Weights of a small transformer language model.
Training: a variant of Adam for these matrices, 7944 steps.
Each number is 128 + 24 x the weight over its row's rms, rounded and kept within 0 to 255. Layers, rows and columns count from 0. Numbers have three digits each. The size before them is the row's rms in percent of the matrix's.

# layer 14 MLP up, 1024x128, rms 0.0954, rows 418-472, columns 0-127
087:153130108160182164167108112121150136136147093134158123150122164138081167137076153108139105134133185143154181098108101148117137130097115127117162145121110117137101140129113159134114137107100112115132140118093117151097136137108151137113080158139149172139159130098124122144144131141130121128129161111113153142111153055150119144103160130141139127172117101106097145118137087144096126082098
083:134163187129131054119097148121135152155098116133155134138137116168084093122119147113155101125145152092105165151096138102119134146070141152111112129145126128100103159139146138188117089157130173140126129171142164108131139145124144115076082145136088132125113118141132177100118160164106123106129139136116143109127119135098138163113091105123105130132131143139155138134091129135164132133129
079:089104090144211132143132124118167148110127116162103119141157152129134143134104098119092116127166178109129128151087097131179154143098147151135149145126124115146126125114121115152117091129091097123109151079105144109128144130112114157109128145120100139105151168107111085112163107153120111129139110063087107115122094104139144136094134128120120132190153117122128126106142133137082145130114
094:124114141137177168099147116129169156130111125118078111151153139113168107142147086124117127138160171118156158178101129116124124124118101077128092135141117118140153157130147101115157132151092144121135062145147095088117134142138154155137127116103150135141109109136075107116116123139131095129114158118151084134082131152129115123097145148161135140182141143124122113080154126159118121137072
086:104163137124174159130092129116108117147135155130127165219152141159144102152141113139152122141106169085106116111151145138146127154095099149118115077183131115119150162094114144158143088154131141121124132162119103113138095131148154135142122140110130131134138129101118113103120108147135132160127118094082111093114148129096119126091201143128138133116152124125076115107137167110110130112118
084:156137119128144145092094125115173171130126117082144148153148184084146124142118127135115130098117176159137143097107117140136114158124108105118129161102113110102146123096126090115120141127085126129148129103147101090121095090105153165144104120134122104139119144133131117151120100154152084099098131147169154165131103118133147185072136179128130120155122136111116125118084147095123121153080
077:147093128132151142116173164138129099142142128081158163165118149109125162150157131170107115179136152131120125142116123133164154112128125149170108111123135142144130156098059135162100092118124125108120109076117078124131128162123137159110150108101088162131113153082086136159144125150090151112126139121109130099124073136087135123142154107153104130131147143136126105135098145127139178121113
130:119162121122155127118126146090180143134123167165101121156135097113144154158152138142076130163182135122130142069136145137117129145107160134158099138122041120141141150094111128110141114150096138163140123110095124133128111101111116154101102107166104143132123127121119114154151159112101134132148108102137117080116102142116144163123158137131110193136148112152121141101123156120092161103103
096:084114117159128179102119157050113142136126148128162151137122139152116124168119106126121137174119109146109130108108107131117116144102140111156159139154122141148107172118100136132115144141071128119136087068119085129079147144079154161133083134159117133126142116116128143140150148117148142126130174097118133089134110101143169112146133129145134129139164108117081095128155132097122163135103
115:155148112151195153133115090135148129114163135144123132155134135121114102148119158129128131142108111126119143115113153118127147162110168171142160118127139164152139149078166134119080125132130111137161098162098123107121118099101122125110128141132143134138169068103135103110156076137150155089137092149143121162160117123144126113140146067092091111133164135122082075104120150109132098119109
004:107117101143113117134126116151102139107097106066119091110094103141084104130087108113116105099104119142084106104109117128064111123103105126123111125106093103112126119107088119106123094096104102093114122124133075132084128097139074135095107088103090072129125111140149121115084113121122118104103111144121122125136094086092116097136115104116119098112113112127116111131121121103122085130102
090:087117150144126130140147127171150116113173152127110104103150150106163146145138102110172093153113155095126156121120150142142110096161139073123083130138113116084150142151119151122108104136120166118125129130137106146143141127136125126171039099118144159145116145168147117132130159135142150139082118167144092137130110118094149109099104136113134142149110143158139089117121112137072082104129
085:146124075123114121143124156086150131098129104102137164136161118124133170135104116146107114144140114102121169121088089193112129141093139159121101145108141085079147133106102141135121104110109161103151130135124109080127134114079171167113092178135127104098154110097113106152136140122127096134152134126102104127151114117113202162119109144109091119126123115110149150142125143149117142141105
004:126137127073126106121094139132114106078164120140114139084142127127116114111131121120145120122130086075124130123100133120145127179095114098136129124131153126128113113093150112155125110117098150121165092115128135138160130133137134107147097117130123109112109139122128158078149179110121127121101121093230104147123129124135120109082112173119111116122060131125146134112128078125127159083153
136:150158127153137110117078128118182160149094205138092098117141137119120150161137158132112090130159145113115143123091137129114145148138172186149093136149097118185137122073121105139128095152118132149148158103087111134150106086106138139113118115136120118123142109117128137140132143156115128129133141097127086074128081168117161159115142137134106125130110091146111104136157122123139152122113
128:162170150178119132101151138136114161152146145125101127123114122072111078185133130122100121122121137113127095134142156144137096149125138083132127178152122118138119192135144117100090090126111155127101142136097137141106133146132121140169084119139147126126170112113098140126131155110105173110171139122110133130159143096138141118095192144137078114138146129116098130160127158116104166128110
093:065113103090115079164111144143147138139145133120141134132131150139125143142137166151126139174118115120145151083083141152146135155132143139100127123139113108140165098145121164135130107167134123098117171079120147147120076126118120132111099130128134112149150149076091151104156166144120169113152138153118109081109143118116132093139196147114143113146108110137116108119161104090100156097107
126:191155131155163093125127126123100129138123125166090126117163186114147167172162123116121100164128133146123098137122164127084142098141161123122095136113120135115122146097149153131106096141117133145149124140131084095146155116127117143128146127138074103111132126139100112148133111140113082139173135164130114143147158107089107189151110127130089116095137109123095104152119158099105164158102
101:115129104125112133132114137132194161093145152130153112138120138127163113142138116131109108132141125124130117158131163174121111143104147150161115157131130099106092124130131114115145112108129124142146142172104123106147106085106153144107093111126104137106156151056145128094159124121113137173134102109154127165136126138154127176065120119171097119139076091124125173105156193122138104130114
107:090126145147135126169183128085122112115132114151081101098105141120153151112130117110173137125152100132111115143134126148167096113141135158121121163157126124186131135149127154121113113125115144127193129142103161109090110143104155193157132140173112124156136092133142093104140124109122111090141115173117105123138152096112144113142134164109085133117174104134117108106145097149137096111094
057:101171140118115088083088145120167114115121128092168145128124157134129076137127128109124133109144126169149136066154122179095132146131125136112123125175138126181144150111137113118136140111132110147127132105130086118143113114139133168107098135130135134119161129094162156099162111141121114158081141096126166120095120127097122147123099145110099107183094101132147066112128132103134150165109
089:164097138205165161180124121114130142123109164150116139151088098110156097194120112118138107124102143149135101110113135120145130128111138125145110118159105172153098174109105086120133128136138140104127100130141099132117111107130124168131158114122139126143135133112095122167133106147109133136123154105134100053126144146161103147100103133155141121191141119117099147161131084115135115118130
109:150171071119143078108157122120122077144137097135120140159142150140112140122147117141072146174123149158107101147095147133100114125158170127090063107122126130146139118124137107155141100132121132104132129102126174134118148163132160179118122097130131124105149112120112143108119166138125118114185150137082075127141162138124143116132129129114107135173122062149106134108147130140132139120106
117:128142054158151125080164145112123164150138180153110108134119063104127128112106100141118132130186124145149149137123126148119109150161127163123110157096124133113136137093118152167114120107118124141113137119066116132137116141121112130100136109139111131158166098135133134132130128139131145068151109127112083161154159140127143151111118134133152168144134135131155081121118081103096170136083
091:137128099192168187098120099111146095164148086172180105142125151124168121160120101103107100131142162116155144134111131142146137143129106121155124151154107107116143110131164123083142088103146136099112140118151147170120141115111127188128120107114134142125116122111104092131121106130120143106129161120151104080129151116162121135158098155129148134145107082121078098087125108139105136133127
124:156130113102165136101124146142138138120137192122146141154146113159146122118159114150164114146125087110092131160117122164075103121102103149104120103099126098129119191111117134138142139123126137142150163158139157091131126129129117150089055133138121128117121102123135108119156119163125171116105083137150102129114132185142099153114101105124129118130131155176136130088120162098154154080132
135:123171145127159138164112106107151154060139147141141076133142141145139150122141117172101137125178142098112122099104153117098142160154146126168121109119102085136122201097134125113108119129132118150165142133108117169107103080161084170159145156167155116116154106141117130153145108131086128149128124131114131133097149139089110089147129102140108124156110120135116107141128097153111153120125
085:114114160146138102167109141112152152117130176116102098190113097115163113123143109143124080127118129116108098056147121143150117154063145149147148113177134125097130126100143153104139132113153087111158148157100076121123071095117122142123116145117113112153135140124126119128131096188106115149114120123135123156150096121154149162107166137118111146128129160127158155122130159104132141142108
117:127145101108147139103099163122151138143157104171116102153163106144121181169115146145106059141161080156169096092170114124109150131098148134144090140108089110141141133140118129122145125158136134122167151119128116071119161167111128150158098117149114110122096143081100140149106128130097116127120127135147074148107137101135115141132092078136129151127132093138109122115143105119134107119159
115:117101125105150152182151181141152099125118173148107170103177156139158129133121141152137094124089136135108088109146184119112101090125119142134097175117086116090128110115147114148130142153121095176161145116121118121123115166126167112108132123153104137108106155099106147107127109095106094111166147111180116152128124132110113130107145116108135087129134127161116106131101144097133092162131
086:096105095092092066155147123127185110172154148097123123126106143147126129195149177164117143117135123150130166134157152134065124121121136148143076118127127098128136136164115113107105114124124137123162121185106121156131132098133139140150098147125110163103137139153113104136113148105107164085140129105133127165144092110135142134148128131142117112133113069146133105113098136135097155147115
085:130162139103146104127147129156183143110115115174126128159138104080122103127182153142098138071137124112111143167089084142130106151119094128161105134157138136102126098105153144128147111142072158110136135102125108121106097140111143150105117087113110095097161122099125121148108102135120108126112164147118093144124143140151159172139123130163118154113136154123135122162136100150081169152089
087:190189107122153100106127145134165108135128152143106107150144117142130126151170158142124155093112089094126138136148147125088133129114127121152122150130130101101112161154087156128159089108129109117123140143111122104124154142142141131108098079170128083106137123098131137123155145098101115113195137141118128176161115130106159133154126110081116154129127148113102172113077121147096123153100
120:144143125121110153111164112128161148108135112136129126141145114086144122141107118153164140097124111156116143169177099145175101140120119109137119122136118120136105131098118125114129130121103165149173129134129184157115140136141171115162148116157123136111109104188135141104158098090115132134159101127127115094099108098099107151123138121114088112209143145181157146155117122075165108136109
092:135139098120151068144127146155175128112132135131101144137082130137130127194150164126104096113152099180161155159156111139143142152147153129116135124154126144105100130084149100095138102141092170109156129108086112122115105134105113128118112114104114106132165134124174119168124113156139087099066130147180098122096136125115128156127137120109133135149126140178145153127134133093129137121101
098:140127124112147127123124158124149148129129150131074098209162075109133151163116133133133142136122128160116107123154112123112145136093189152127159144119131119104138117148116102094135093059084123148166118087103114175113102136115102129126123139156083103125107106129111126122117118145137137120126113152151107089140135077107125158158124158075118144124137143096149126153133155084138110134151
127:154173109133133136151147186087116134199112123140163151133137156137134145172132087118142120121131088161133094104118096123104111134116136148112136143116101155103106168099111147155146102186134127133121124122121124132125124130066138155113123129132091147108120110110121144140127159155107143123146137172141119108142073064138105157145168136142114136149131109098114097090147118107104155129088
087:164115115124107098127143132104136170174116115163097123115153117132129141137124119156121124161170146115119119153117121129101103141165136122169176194094125135108087163140143134152144116109154131122164140111113145118112074073100143115120087089149142099147110127117156138097162147107119141090122130133150168098148122135107132153105140153097101122112104173109096135136152075149133087152134
124:160119145117161130110139134124155153133122144138088120180142102115095139130126141108117119132159099115125170090105152170119107103143133132181119143148081172149114120113160152082114132170136162162161148086106106150127143108106110111090101134135143141127102150107108139110136101153100084098181137114144106134155134116152138144105116132096131130142104123096119139118168129090120197101156
125:131093122142129156111096158114126100141115084123159135155161124174096127106185120109098130114108130090116119141138146136116123085125119131154131163110116135103145132116116130146162125188133088149155089150154094164129108131129145172090138145130106096080166133118146138124149131160143168123098151083161093109137127103133189126116139116143096142139134098150107094150123153111094165124125
119:126157156158146129146124130111129152154131133140115104147119135115170163152152088134164116142118114104106123067104126110110105158102147101122130118116113108158132125152172130110123114101152128139110120151109157143087046155117122102126135076106124147148149117141122134147152156130123147116140117120107134118160083164133195127074163134128120140119165119141116128136154171117154090185096
099:158101149134166104158122131099118150144131103133080125156096117144163152134203149126125150109176084137111110121133114102095120128112165128166144169127136111132116149132130108145151125118133138137149084138084120143147117104104150134128117142156124173137153122105108142122141117090133164094136156100107112139171134122144102138108102116121106099144142109122107151127095170108084196166095
124:145110133119156109130164138110096105148134114167126131177152152104108143121148146130122113148106108087127176126171163148131114111170172144162124153141098100154175118115132140127152108128119159122151132098107114082087104144120114129080128108129126117141130134149102133121119100160122142164136154098142092159121096136115165121062107125086114084118158165118106109100156166146138151141106
078:142088120122114154105153127063136123108085149121114178124142145113155128162131154154115118134128137124136152131098124149106146136102094141136126089178141100105151138088101158162135105121118156127125101113115116103128121165147135158139068157157112128118131160060143106143171129112119093137169125145105127099118094125104123153123149111130112117142125122156125149113076141165087177145101
081:100133174178171122118109151137087189115100127128164155116157156145132071144121114140097133097104143131171132107169134104132131148124141122169163101161122143133107149124153147136135132118115157115147107115131117122122122112104112125065136129094142174118154114126136117140140113103115113101177097125118116104125130163119139152063128148112113119169096173115176160109118131116143095121141
088:130137103105167121137121142132146157132161171098112102160174084091146128147173116158138113116113138106102117159106110115111109161117146072196135165105123130091162155124150129166159139127162132151127149134099150120100140098154138137094093126124120120134104115112149103114157145114140167113111152127103116121093136103109114108090155147110139124114105069129116108151142150113090138180137
129:148131099151132121123128135084133147078155109103101088158143165137149085093142084110112150128115159111124181131135131111140151099140149116161144130166132144179133145166134090141116126099148141153147114140087113129082118154096121138143065114116152117185184113130138139126131115121130158115138099117114091144129106105126157131088123130115139140139146099156132087135132156117128137081086
085:148146132137161137151123138127100139151162161152128086177129143102135085130153172107151163147093126110119118163160152128153104117108107159120153147132135110102127117101142140150122138144114182096107112175103112113111140124095151186139100115117106113107158114090121109134157090091125120092161126074159093109138148136158146104147135089139084153125140124135098131126118138126127184124102
003:127147115079111100118067115106091117094137109171120132076117126124098132108114109129131112097120130103126124099110139123139116168134107100124132126104207112108107117095107118137127111094117126134167095086134154141148127137138111098140115108113130121113116143133149150088147154149131103125092130089199110145107127119118106089090085176133138120111075126132143133109115087120124126093151
111:191103081140143129168114125116124108120153164123098063154156129130135130150185119133150132134158076145126130126159119154129125130111112119101099123112125142128152123115121150133139131141116141139171158151112140117138110135156169147143105145127154131111109077096093098136107128157156113124177112109143137106131126142150172143119094079072081114118125136133154089137109137107154091103162
081:144158104138196173096140126124156141157161124122169104180163173145122149116109154164139147098116107125111149152098115124113113098098136140125102100146123094118117140098118134113161099140158114097130147067115107134125074147174133152119123140091125124148155143077120132142135112130089107114171144115134119130119093154131140108130164142147108126141125118127090157075130135148093131144107
082:151141152103113172116106149165124106150090152130109125161173160114158153122127151141085122147096170128144127112105126143118125128139129164139135103120137082116054120101081140127109116148135146130156114099147118161147076114112159137127125172142071122130164105139089153166123113116119108135132162103118094087165152096104126143118130126131114128152121110110086138127111176128145163146112
007:117128113135124116141102126167121129118132139027117131156151105129103082120102100126148116102121121161113126126137112130101119148118112113162133122134075125110133091112074101115127140068111143079105172122128090131112135103117097148069146113147135081141116138121139093106078106116138137119123137159162117112119123111134111092166158143116134080101147117139143102139122097136150140140118
087:099130099110172177137153107153153132147143140086095109142133095122164135152136143128096117176135171079114103098121115121171114148143129149175151157118134152112116109104114119151111092143169118105116096129104131128108106113108146141097111115150085101101117147130174143158134113127107132111120122148146145121142046158150114130105167142105097129116144090129094095114152123088128135106114
083:082108141145187200148156133121109105160130117159135148107146105108106128103084144120125116125126089109118133135137145101117154177153129192107141124109117141118095104167158124158127057166139129099141175128111145105129112127124158137133102121128148088118119142122118104155128103153115108144123116137080144120163129145161135112135147100125149118164154107125086159146098156132129159125131
# layer 14 MLP down (transposed), 1024x128, rms 0.0809, rows 418-471, columns 0-127
073:103111155103126114122147106124107169115142147120145071094103084127147100143167115132128134102114117155137117190148159143133104129116122151131171133126149135135151093146169121106169119151126146123165178162090116146120100099185092138128175086117117133115089103141107137103107108102119143125141076133121110154117140179116158076136145096098117150134140135142119122131130099144135102133140
069:140092087113134118142120131104123133105133148127160165163109156111156149110186149122102147139141103135143134150161124137155124112154103123126145115123178093131172048083095149132149125158138117128106127080153098097159134111123089128136149143158156123130084133129107131161103105119110133120070106121100126128136161124121095172161156109126161127170127142134089086140133144113138125136131
066:131130143102112151118126118148117135138112133114133105086096089110142130109120120159135144121105122107129137158164166119138133130111128122135146110154106162156123108085157082091164163151134164134151162182126111135086108161121124106157155122137102095162146143115115111122117110129124106103126133142073178128127137148108133155127147098169098096039151125123148169148112127094167124127160
085:147123159113087149129124132157056134141117164142149166100104151110086104134109177157099157145145120142139098085146126088119119171133143154173133148124104140119132111113093142123050126126162139140161169105099153135132128088135108121124131100123140119096144124088158149116101141106099143147131153125137140114145113111166124159145183107095118159131117123130144113147124123099116092115132
072:139129116137110119114164169110177164090096115125110119096154118118144116156125119215129125083144061125164127117121089151130142173154110116161132144080103164112107163130153125150082143139118104118134140102103148155147154144095120095151152092114125128106146177130106154147104133111121118127105107140139138189140112141115144118129123106139127100111133113119125095148126093146155130133136
078:131120170118079111174121139117097105131151110184135118105112108127116113134107130117134175143122134114119124172108152116140104118132121157085160103167106102118136146156145126134149121180163134102107124142090158152144107118155097130161138078133121141130135086126135162097160122095124166151145126125063091114111143138102116063161124115107107167117148126132118121152137148137122112084151
063:102135133136097127165133127138165166127125124141121124103110067174146123098143111133163120080097065106128117159127130143135127160134150123108122117140133176135117080136191112067108143121091140154155135144121150108148116109155113127136113137144107137124119141144152098100130116123120172099100141106092155121140141110158145132104081065129168134157112136119138142124142076161134136122150
167:107122142105148113105126146140124119094152134107116130158182112095131131131142155162110103145176132121126122123150142143076120130107104130126118080155120120151159131116149167108141164134152124146166128131130136135112147101100146132110175140124137144151111039125112156124121153151083114130114125090124137128136141133139158131126117013120153129109095117136125111106113153114168151130116
085:149153131147110126118149067140152084101135118130091149125095113117077046110138097116142115118156130141126137135148095128130110135178120149116135110147131170158142099128100135114145117114164107105150136139108124165118116128158149138096135143132165118173130132156124073118105121123087159115125113180113134145097146183110119125111123089131168157138109144136145174087121103122134112143135
131:112145129135116100115168075141138108153112140141115130131125139085124100125087163127150133106117106125129156137147168151102141124118097110160119129133188115109132118111062113145120126110201111150101134161127125122164125140106146104167179159150135113104105098142144148100079158095147116126113131126141139147097151134074180129125143101138149072108117134117128136134113142112149130101161
003:147129105112106117140112109123113127119137118135099122121248117116118110125127148133106151143145121110132139100116147099122144115135143104111118082126173149092132149144139104140123116149125124109143101134111147130113117147123097113144156138119132147117118180137134143156141142140152113132151113113034148148127116169167128115160106134150125162100119122109166120165153082162145167169147
084:130166111076154134104106127096131139145124135113139106199172123172112136144115170168089136108143118125160087127111126118136118140136138141159161118127091180112117123144133127096188116133148127113152128138084124121118114081088104187115167135103100130164134103110109139121109179140111099117151123114115143160119144108144105121136111101129113128172155090125096138136094117135155143135124
075:106148153143125123163154153145117114140114099142131089073119126148133136086126057139157111183109107112118130131139142125140140141126127121112137101146144122150149092142156132093146160123131124168113160059102157133152132125143098118141149118111175119130105132178120136056142126127154166177126154104097133102118117120149126132125128066131149077146127131140125080117125138109126115116135
005:146106118135100106157132145110138108136126113141153096158059128130144126139149127130125103150111164149125113150141107150132113115136115116135105146102187127136099108106128108101132157116125121123088162159131108139121128094100135133118140104101101141127130128115122127164113115114129153153105081135049135125117141085080171111101108021109124140134150119116125129123105131107123088101094
169:168089098138137160091125169066137133145131151116118103122100119098126147156140150175080125114100168106118130169135148121103137135116123151120138104164105168150101097133130095108089090137128123114165155117130119161160114099089140132170127121131158144142125098162142115162116150142148115152097133116119135123118125157156129083121118077122135112111112107180116099140150088175152117123120
140:158157119140123130157130191144132115095121101133126144124150122123158131076146139088122117143151077109079142088133116117118083134153110176120110145116157143164132109131086148154137148096129131113138136103132132142116108161106162154085132158137121125103141127158186109117078127164093102143093123140121130113147100148147153160117102105157118155106074127120099129103108142167096128145144
082:154096142092120118085114110145157115146131154131102131151092152160139140134137152131130115133144116105105140166130087142117096061138087132115124146151154140130136201162141142124138136116123128125130097156122083120089178148105165117137157176117143137136146091132141123151055125134109088078129131114094129137091121150132165105113111112116113126142127148141160131160159151125120113089120
129:087108128098124154128116125123125088133113155128153102126101072109096103130068124109110148105140106099181130103124111151147110135101078139123144127141173149176127082104146141147122148147095137171151141124088146145130151096151115104101119122130126120165122107116154150157118129140173150140110118135137074097136102145156129119130134159127134126156108154165195131130113140117128117124184
098:147117143153172099145145145127115103099130094087118123075142125153142126125117096148124143135112111113081169118119100136124110120160113103138139130155063147147165168177141142154100128134189138144146125091105126161146120139181122122151181134162143108153119142122130134120118128114118131136126095132112118080131122109110145084129067097111101140125160142117131152137104129146074153134157
114:144101146071125133135093113139134179131104140134155105133104123151108138144125119120076077199088122128150160142144133139144109095114125136125125123132203138137146164129155151112155136138157136126137125121142082183139138121120120105089111113095141096149110118158131136100119115100135133109113151118136203115118093127140118116140124137095164116157086120112118117155076149114135140147145
045:118144159100129141114122094111094142175117117099100113123110119128129112158099130137141160156110143125132101185102124120136144153127129128102126128128038141111147127115100168141120095150148113100198103111109141120133121126126156105154149128127132137139089114123170125127115135106109125111114110159141095101110195078143150107124134116131133173098147168106159145123124158181123118093136
074:144155128111099083078117170127146103105116120125149126130095107167121137122130141109099134146112124122124139111161151142127102135152109140113098123111124081124172086143124165093100138155147080122151141152117162136126134131138158145141117082118141163100130121125127121159158121094163113134107127130224161170138131132117177160118141130108114139108071124120106110111170153100122120119153
099:095121121118080117140111091131165146119104132109120114131126159124160128165109133149104109116128150164156153137141134146109140112142117161151125109142160099141118138114143157076117144142185136123149165170106098081130110145142127118131087095136145143124134123074121123100192110125136124083117110134148167114105081097164114102132101069082129126119147155127120152140142121156159119173133
124:147167136153127125149118140128124152123172095096166128131184118164132141153144114152119158141103113125098124142136134109118113138083148076133140114135095107140137094113123144159121138123100145150111120119166127185126144114159125129108133111118129136083146142161118120110125143136115091147095148149187147099086068108086173165120092091140120136113087124120090162148119147119120101117165
081:133156121096137057131148083146121167120132154149117123126131131130127150117127176167094118132137116099140136090133122120113125109124134105112139118091101165111140143142107106174141151164137091126163155148093063158125110128159098115093129137149132132089115076084149150159117122103116119135137098118187132137099129150130170175125115154110106150081145161120145117135104142117134146124150
126:143089171137110109167135117137133134119139146107146186114114106183153116114161172177120159159088112092174146066141128092119106108131153150154139111097094131111143124130131105166118119174131143090144106103119101119104107167106119117138172112164141134110139126129163092129097164142103122120157107139111109100115132105143164123109101117138141136154119141131141167127126120092124092113132
140:127151131150113126126159064120129129160127147139153126129122132151139130153102139104113121112121129144134091106160127120171114143110085176090126145117188182166123136134102112117135102135100100167095136114107112140144140125124090107128084130131094148109098082168096136128156146087156140158149106161157148133109118163097126123077135122096135077136136085125140147122119152168155131129103
065:143135091124122129136166187096106106150126129142116150099137094132127139128107108166114175169095075105125138159098115139125127155187073100085144117114129125146131152143119119152140148167135164144163113086114112140122130128142104106171166105181121129108130130112119115113156185120094131148121127075102095120117119168132155119140134100094130117131161103121098149126138116121140104136128
129:140171113132137148177173122118149115109102142140134157126103104113141135134095102140124102081130149128082156158114164161136110094136131115085124135132101163141119090148092091124168126113110121137123130118131132170114114113116097114097143149060176099159110126147159117162098122138168117175157159129069110108138117164128160120143113126147120123091097139108122124149146107147096117122134
127:143126160109117098144130124119114122085136149124139147151136128135156156108136112126164128103144122140107141107140128134125092136087111127105123092138119148146151151127103127092122166137114115122121106144105155122074085134109143139160136088111075133130126185147135100071137146082190163116106162135135098171124129179141131121110115064171087163159109140129147131152153094132126134146142
074:127164144156111117103149148107141120125117116080128158102212157090119150112144118159108136072109129135148116167071112140154160109131117092135145139137116146142149113086124115149169141118135096151123123155139117099113109133147094121137110129129116115173100125151137162111136116128131120149088125149110097139112156139154110127120122080158141137090158200119106140123099148111130118158085
075:113124142132088136149103133138131122129137130160105112076149131115087126120105165087137182112121124115106103083122135145126150140162112136129115099126194126158136133102103118123152139125106121126145128154158146145156145101154104080107117112174169097151090086117121172154140136096105139158130188130120170131146136123096102132120156063125152127138121167132090092138136134126125109125154
067:108104142127093165116141170138117056127153122129123126099121127118146110127131152067156121089141122130150136080172129137126118120124160091132113118175145101157134109130144063131119148105162116133107153121136131159127111100124096118112147148150135129133090139137126135086127094171140190186122145178132155118098133104139102124125087130157169114102153146100133115128136116104147139131122
126:129128094099146105129170155116121163091149166116117140107158158147145162122117150087122128198099127110114145161118125136072126112098144155121133164123167143143117146113155127132150128125153154140130104115166168104138113112119075131111149159152113093109112190093139140114123120124118106072152097110132145144177155159132140116098112110127145097090099110116109123138127144131112101095151
085:137113121123120158148172124110121074141131098125106099095136098117072102097115099127106172120095080094112115126126135123140116135158123132103126109144175171165093117148100145142131103172132116093145163097126131185143157141137130109139141158131152126132115167116122159126147127125092135155163137127159120149116147133092146170123140095077129187109106145116125129144132117159157100122163
091:139156143097132137118144134109117123117138096106170144116138108141132090102092156123127138106112106136114114159099116095150145151082110112097095118144172108117116158077099136116080110167115120144142128125138198102113089152076119123170176165139123108116135111127119120152127140131147085120168125144107117154119111207136149150125134128136128171156122112161119109136123156136130133155095
125:118112112126102086097078130107148127145136139123103119115157187136118150185065111100118193122145154162163152130137131142120075152155174133137120142151106155145101122117134143152101126157129117083167136128137094116099146127108129140115110084126153129113124092164087136112132156155137136133077111123128128167117115157138151135072135122128142163135114151156110128143123114108118115115100
078:101153161168139118129124129118135106130162123115140144147063132138113073109105147110122118110076061128116124117133140141134113117121116158101111135158153142144187080103106133098127141134136121141109118161137085125148140193136118156112130134086117146173132104153084131124106123169105130157142149148127126148073153130122109124097114162176132129149122126133160115115109167121132148118091
133:145168095095140095119132142117092116063092105138150141151126126129104110168113077129087150159117113113133110143158130174132125118113155137131115119103111118142091130093125104118118146118127164128140117081137146132142147183117148118143160157101107133126123176094093162169137131119156125124154124194121123109143143172172133137141180104105101110136097094123139131143138142129135158091127
129:129181130152085158125143164100118118126142132130081117131122133141152145136076123111160161130136153128155137122106105154151111157120131137126145082148103168114089128105116127098109125147094103136126123120132170125106116111138142109114114089140182167164109217103101132125121156093158075119131137139125152141125170145158108107113159144141107121131117090146108138128109129090175109120126
123:148091127139126139108134156137127110143137147122169125109141155177109120130085121185126130121101151150099145155144093157139094154143094119088116162130157098166132105160072122153140106121132166092162128133100145094115181149155126159125106106125131133111148151113085109147122074122109120154089160128131098122111100127153135149179098159112115123129087124105152140112137101118132167119140
091:094112130076107151107169167126133092143100158097139138110136113120138149082096142112108080163158120134111155105120147150102126106108111144121132127148114134155143083138132131157083109148128076174144127145126139110134157160152112130129171125139107135140137164116136152126119120160127124112145149132092159112100161104131109105159142038169169144120120123127101129124150101139137154103098
134:116149123141111115124089084171185129127145131122126098148143116145110131108083112089153137113159127157121142135094110148071150159097117148105128075130144136114095110114129139114131122138088122113153144120095141111147128135135141084138172133069161120141126134082156133110151158120146122124160113142165164130107141129167137106154148119180157131186119066132124135117130131135127117159093
071:099143107149117141144118142143125146123146098163109087122074120162154120144125108120156106138110119089108087120162139143130087155143140086121129118126200145128137090139165106094116156086196121158120148085140157113129147089132097090127120098165111141129151195161123145080133159134113158137095147141120122118095148105166112132124141112099112143122137116121124146138128106128125134139124
068:153147122112074131118180135144124095113128088124115152138127135139145143152084137137107136177137103137099095144094137133174140151153117124113135129108171109115123092106109143090093145121164156125146109168126116107166150106163134171160123132113115101175113116127146110128114122098102127121083148145151098156127117099110125124161156127166143159125165099116066077154149122128139143114094
072:167105098132085113117183102099146122155093100132131169117139153139119121123101166116163118096147115109133136096151136193164147142122085124097145115164123119111109160121109103130107111123091116134157139143155134117139090173107137133159159169149139144127165115126108150135098124102107098139118112130052123107130151160167148159145130124127135117146108131111152130104098098140121091085118
134:100130145080144154118117135095153148077130148110154116126161154095148129120115140148088108143124118170114110123096107142146112106094131128114135111161147069131145113104154164116159162113122126133154178112129114143139100105130146122125156108114128131102075104101160138110152159149177094140146166118130118131140141122102156093147141185113105174161145159155090104093131132129163103149117
082:128101142091138105137112173150125123124134080130114129092125113104128131129111124153152149097129144057134140136123157113067148149133140140109154103127088144134157134118120145132100175115119115120161111128148152135135099156123146135147155135156133128151112101151152153124119166163124121063111125146067131139130149101099146139151133066144149091090123087096166173155105111101115135130131
003:166105136129089141172149146112151120142125120133115101198107146124136154156142147128144116152133162164117129163138124146150121115136125115141109162117172117147139120131147102104142177142129117126093171153132111136146151126122141138124128116111087150133140104146139136187108139133147154167096092146069132118137154088092187133124115051131123140154150116112149136154128119167119087130100
122:091170103109137090136100125106188124126089142116123124129072104146148142124144152082106132138117168094138129097125162073093145138145145163173159126117114122136111126104132092119160143140133101137121120121121126144170109174093131145135156079141108117148108142113111120098109125111114116126117129129083124134159150139169113124112117160163122102132163093139143204139136107115129115154159
068:145126100095101103133113128121155131137123140138168139116124066123163133138104138114148093122123080117078112118132138138089150139177127138119134129117146130114135153160132121133114154116135156161198116145105111098128164099095116126092135140103089103104121118156156163099117131121133169079095101131140158147157179080117149114125087112134100126120146138135167148183125146108158143136141
074:085135124120128084140177091107142119110126111140127165106062095162098112129092131139144114130101126113091137134141153133122152170112119098120109106115145151121109124132169160115149124139125135154131119153119151110147155123145088090142128123090142150168099130173143094131145129135139145114103094139038142131109148154123105082158108096161131101121140145115125132175107145154147113141155
007:134132125107125148139107094156109124105110095172149113069161154120117130119129132116123125140107119100135142109118162124131139128104131114119114129126226127094131154142139104172124122140125094149149071106103099109129118142119090094143124109115118151105130165131106149136127132133130153121129119104073131131140134130151140102117106015143126161091112135121144125134165116117120107119150
074:158112146134118139121107129132142167144116123125165122109152137142121147093162134124130146071108126078149119175086105115141158160127111142119133058153097108150144135160107117119155130115068116130122095108120113151148130137131105156155151174118119130124164099130101139140097151127126121123108152103072132127105152135138149131138121067163126084147127146125162173112079142138084155136140